Weights of a small GPT-style language model, trained from scratch on English Wikipedia.
Size: width 320, 10 heads of 32, MLP 832 SwiGLU, vocabulary 25346.
Architecture: RMSNorm before each block, untied embeddings.
Training: a variant of SOAP for these matrices, 381M tokens.
Each number is 500 + 40 x the weight over the matrix's rms, rounded and kept within 0 to 999. Layers, rows and columns count from 0. Numbers have three digits each.

# layer 4 MLP up, 832x320, rms 0.133, rows 772-831, columns 192-255
518489464440429505507502476519501497444520467501470501519494478515480478492458578451553553535508475485494459513412444494503493506470400517485446558409456529544432509474509499556502562483422487
503476461486525471536506583573432456482480480473499480500484522474521456536511518519529510533469512522486465443500550520449445460482507518509530465481535556468565464547461427452480517582470441
463574491512490531529536484423516531581462557558507475538482444471483552503554444467521516527504504492473539482477523515442594444486384504534494490518539467478502449521437451521495492471441446
507547467489464506498502506497570529492508511524537469530544545471492501506487470518484467482510535453426486533528566471518482490513485487510499532503502540518437563569498481514438522523449490
497467585478520485519530521456460474506530485514450426465564508532557510533507586505553594543510531484495475446495508581503511531504510461505530506435526501490515504549522559485534533502464485
496570424532476453432529500459545582410502546474515396490425481596538475495485561543463484508541480503535451468499486471524450481411504558454543473479508499463494428518515514502488539512453524
449513622485547584540459529531538395468527535483470464475441524512560518477440481485460499531463412549458529493564519529501455496502466485430497497519498489535459396463439576486503567466511568
475522494496489573472481457492557519557525519574481524478558478542510460472560473548515473488524533501454561508490555562484511544509448467531462507443432501529400583462478507540488441495450481
531502563516529493532479518498569496525469466502469491503479491483507605422504521470485506440486510502504517539466501586537559553540457418511489463436577485466495578489528497559457511539509593
487476482549422496500535461469506505459449512522460482514525551519465557493480532480445505492500480506576499460534496435440489514452484471549565532480468540549472487503501544446532509438478392
463570496472562511522528490532473525576478493528471488506452482501474495454471456518465480492487543503496582468449493466492540466447557482489554524418427507486437556575480453465437516473476548
473466456555506511550477502558522506547476578479531549528501546511524465450522504494528490413557553453504476570526461525513473518527520516546560442497493518554535562606541489528454473414472463
499492514550517556516463493461504472488531538529510540482504486460511574521546535507485522464448479499478591470489478446504509467447501481501477576490506551500455497491501501472565438455497562
558535501407427538534527497414418377409362456583466448485446507486483519595508465558492516421505473426485496578529472602563499472441419523598479534454576485443539542444416581572476499568515449
489529558487471538523522503571468559486529513567591511505473529479505489499498433506518446489450527495456572517428524524505435488519536585480463488486429518558522494522501426488451497569507458
491469494426427414477565508543481468471501555396459473475497467536544427465561514428413498564487557501490485565560419510513452417587571490459518439578518495568472503490477516508446503514571495
535555399504520514535522493554494470562504546455500469488495506540536477543515459506533488479495507599522471475529470494550576530516514426568486468426404492408543539559490468490551478505593545
550446569482451518420510541505454559515541542517538505513514550537464518490488518578514435504517522434531507534468497502569410521427479427498440516517466510447535544461500525521528488477540534
456511436509485498437525465544461456501466452554440489457440498460619483490525570450550453529492504451496455509529559415449537522456555478447586520469516545513498468499518472531519490449525491
499542514532561449487476534507432494506551497495480480622558517510529485517524477509551480479554470493459477544503503388529455506471514522470510443497518461428520450458556463541490507464572488
437582485476457449437455536554480418513583536563443494557504487524438563445502578465541509499544517514507530537480474514490446428522528517461515437490485513499474559467561421491559465445459487
561528490534493503518456530467507446515467454606413513582498585491537476520409466531502577448451483482569563451460454485486460389482563497478543511590463433504598532484557488526555531430524556
480557532511581535543442419511485515467537522419533556451477539464494488440530538466435559541440417487463522456475490443465389511613511474534438505428473568485451499605423476521503509461562384
496526549499528501481475459504500508530501439511483528450570510444508547469520499506479468458588471486487547473484532490487494501490520478511504526490459459502400474477527532535485480495492503
499494512521487471520513557509473502470527531503497542493511527477493486428464448538478517513484534473449427512435490555477544363462570520549499506535460557513500546474460529512509483489475473
476471568501517550479511404508495561513518521475475535455531501442526516443549538520451449415543575514455530521540466526500545488436577475527501509466553540450522570453491494418498495491483489
567519518572516575488484539469491511510517501465467477466535471478570567544495474591562482536479536524526458613464556549437551436438563420466497521500434507475405507440437487480522512573473492
542535642497562520509518465516492459413539540474545488512519514520501508475515528421498446452480488521497508498473516516552515496459505480544513506485458455497516527490483417521505570555470496
537505526494446465467551455533496522528603525522445511502485477502529489528593552420521523517418577557516457485480497455468423570454532518418565499514511490440454528535494517460523587481470414
539498484541564503549542530521576523487515559475542488516483502518474517519460501513499510540455560574502533471522488506487518473543467476516526481468433508486506549498578608508540506505521474
514529489512475508504427564490485541551424432496473540443516480498474570445508472505506434495509502516483588519507449497523529504552520532439506519473417493529511455500499574567566499452527539
430524555516474509500494511501476470468478477496479523462480469579469564475492542477540469442495513499467538492500532551580540485441492443506471455510465466484552479554534407502485529551520497
530586467512482540423510458477528552460529528459499464421475567528471492444517482528523433506512510480458458478528370495583516474520432477537437636551474466447534515480504549492521561513463481
588501500461563519502521505529495492486484479489502508398562489436573516493489464482557501524521482390533547473462559495472536510456471554457515506508521453510506509446517478532490519479445466
498468455467484543473457495476447451477476537510481537493520524455497542515505511472486514450563539468506501557558533530488489506529460537505505457545503489503484519489440467453490523506503543
493457531508490483522483488541478500519464552446444513455542500508459481486548582530513534467585433445432537530582428472544568490461479486472464610525442601516498443479442573569460482455529480
532460462485540507444460469533472481518387479469501491548564432532521435495444540427495487481484518480536484499489461467465539482454422567488519528523507612446507556469539484546530422421532439
512486563545476505440514519509499488537452545505490486524475526496491491490534488445508501437454465488483488489498509489525544565480551594535537527536469558557497501446539551500514514526452486
543464458534444545512575506498502459529561504518507446466459425568481450564521563509490446450583455459582545511487491546530520471460471513489550523433541568514423499457565484463523540491487523
527511518549493499470518504460433444416486465498475461583475484510532489518462506408531505465428480528477558520504417522563506535510432452468508553514476511580524518528514499519483524486530543
444547499544393526490510465537491529506516504546490464607460518511513557432542533484446503551573503515443477497435491448485466505546484449519446494524422521463530529520521459459482556508522470
589525509417449456468459499519519525486466447465527441463425494452478488466552478484542483464513501525456573465638592523522500476568463416493553615504488521489480562511393497570464497464553535
456505441528485529503521505509485557508449505481479496531565548511437516493435488493525475469522531525489574482550473472422536550485516448533529477540469428525379519493566488506507482566436488
520491505513465452584489498473552505481491519516516500575492488548624508487517511542537507539514432518513466482512537474522556521462441485524502502479549476467521499508568500481497515456631435
499511487438496545512465497466490506481407514485508474575546532468495544502516483514495495516525500555480505426455527431505541434534494541567514472557449445470514501451502491559501466486465482
478452550554493493444460501433539450521471501499507468504580539490488442449517501507524444441457417476513523467535448435463527528459514513423442496528413516448490469543481477511505452521519529
508401476510493498532471432518442455518546487470439530470493426516474443473502524495550506506497563487439494556509517498531573523515508456437499470515513512502475485499536493453558454505386502
464458496513522480526582566517457471467536523485554514501544490493505543557495505468467555524529515495574421467464547553587503487353518400504480511494430478507565476532470505381406491573526520
570524534542497540463531473467510464496575500553483452501438547498529452435591444532418439569472459479593483472510474467508493445496572556543484518475434570490439494519510473484599509570512449
510499472563459511491478523499553496538545480497509419434502537496413534431545555443549557512486467521434499496474549494601527500575641514460483443443445554504537532551528517470419439536481529
508481501490490465496494448475487522503469509488509574523474559500498570490487407490491536476466512498486492477502520477500486437541518500554414529481497476495505484486560553458517501446507449
539556468450517539457372456497376500571506435544590531589523515413438525527455516517393464495460498537466428451516542541554467427500465504509439530554566505521479481561426486504492517536557491
472466488430506513532472473536465462495494420445519474548539531506503472541442474447490528470539535493479497517473490420524478458540534499469481544498497496473484502528472481480449475484521484
491439452504445532439536489465502444516487475495507507502535421476460532472545540505487537510471454513473524519493457552495482505486567492520476567448494518490465463467510532563510483471443448
530561492492505442532521568413524475509513479631519508445535416496485485531399480518503504497447501481462485419496423475505510513555451501529508448542538475492489572528494553482560474490455507
520419508478523585491482453470554487530544426510521506471530383479546433496421509500574491525509474458454503468504435474476499493494496462508464409522585458501455542468487510527521518450482472
448567461541530519496439415436536502483491523565490536447519475487512504495440460593458469515569501468522547519507487521537479478452487502517523463472462452494531569445602509519463526470436447
523567558505498457467573532475553475523452545520508490473505540535439533437450471491473512527506440514545496432497549536443507499493538526518478436452513512531562511543469497506507440523504534
536489446480540504481544536380509495543487527469512501453528505513521509548418492500504374535451619499478461442462469509543502614473443454473520497514575479472509531497463483429505561500505569
479449503508524485513440445486546470484500455493476439462420495573455549521484515525516571515459520471469467514596487494529535481490461493459501510448538489447543459471497512506483524468505443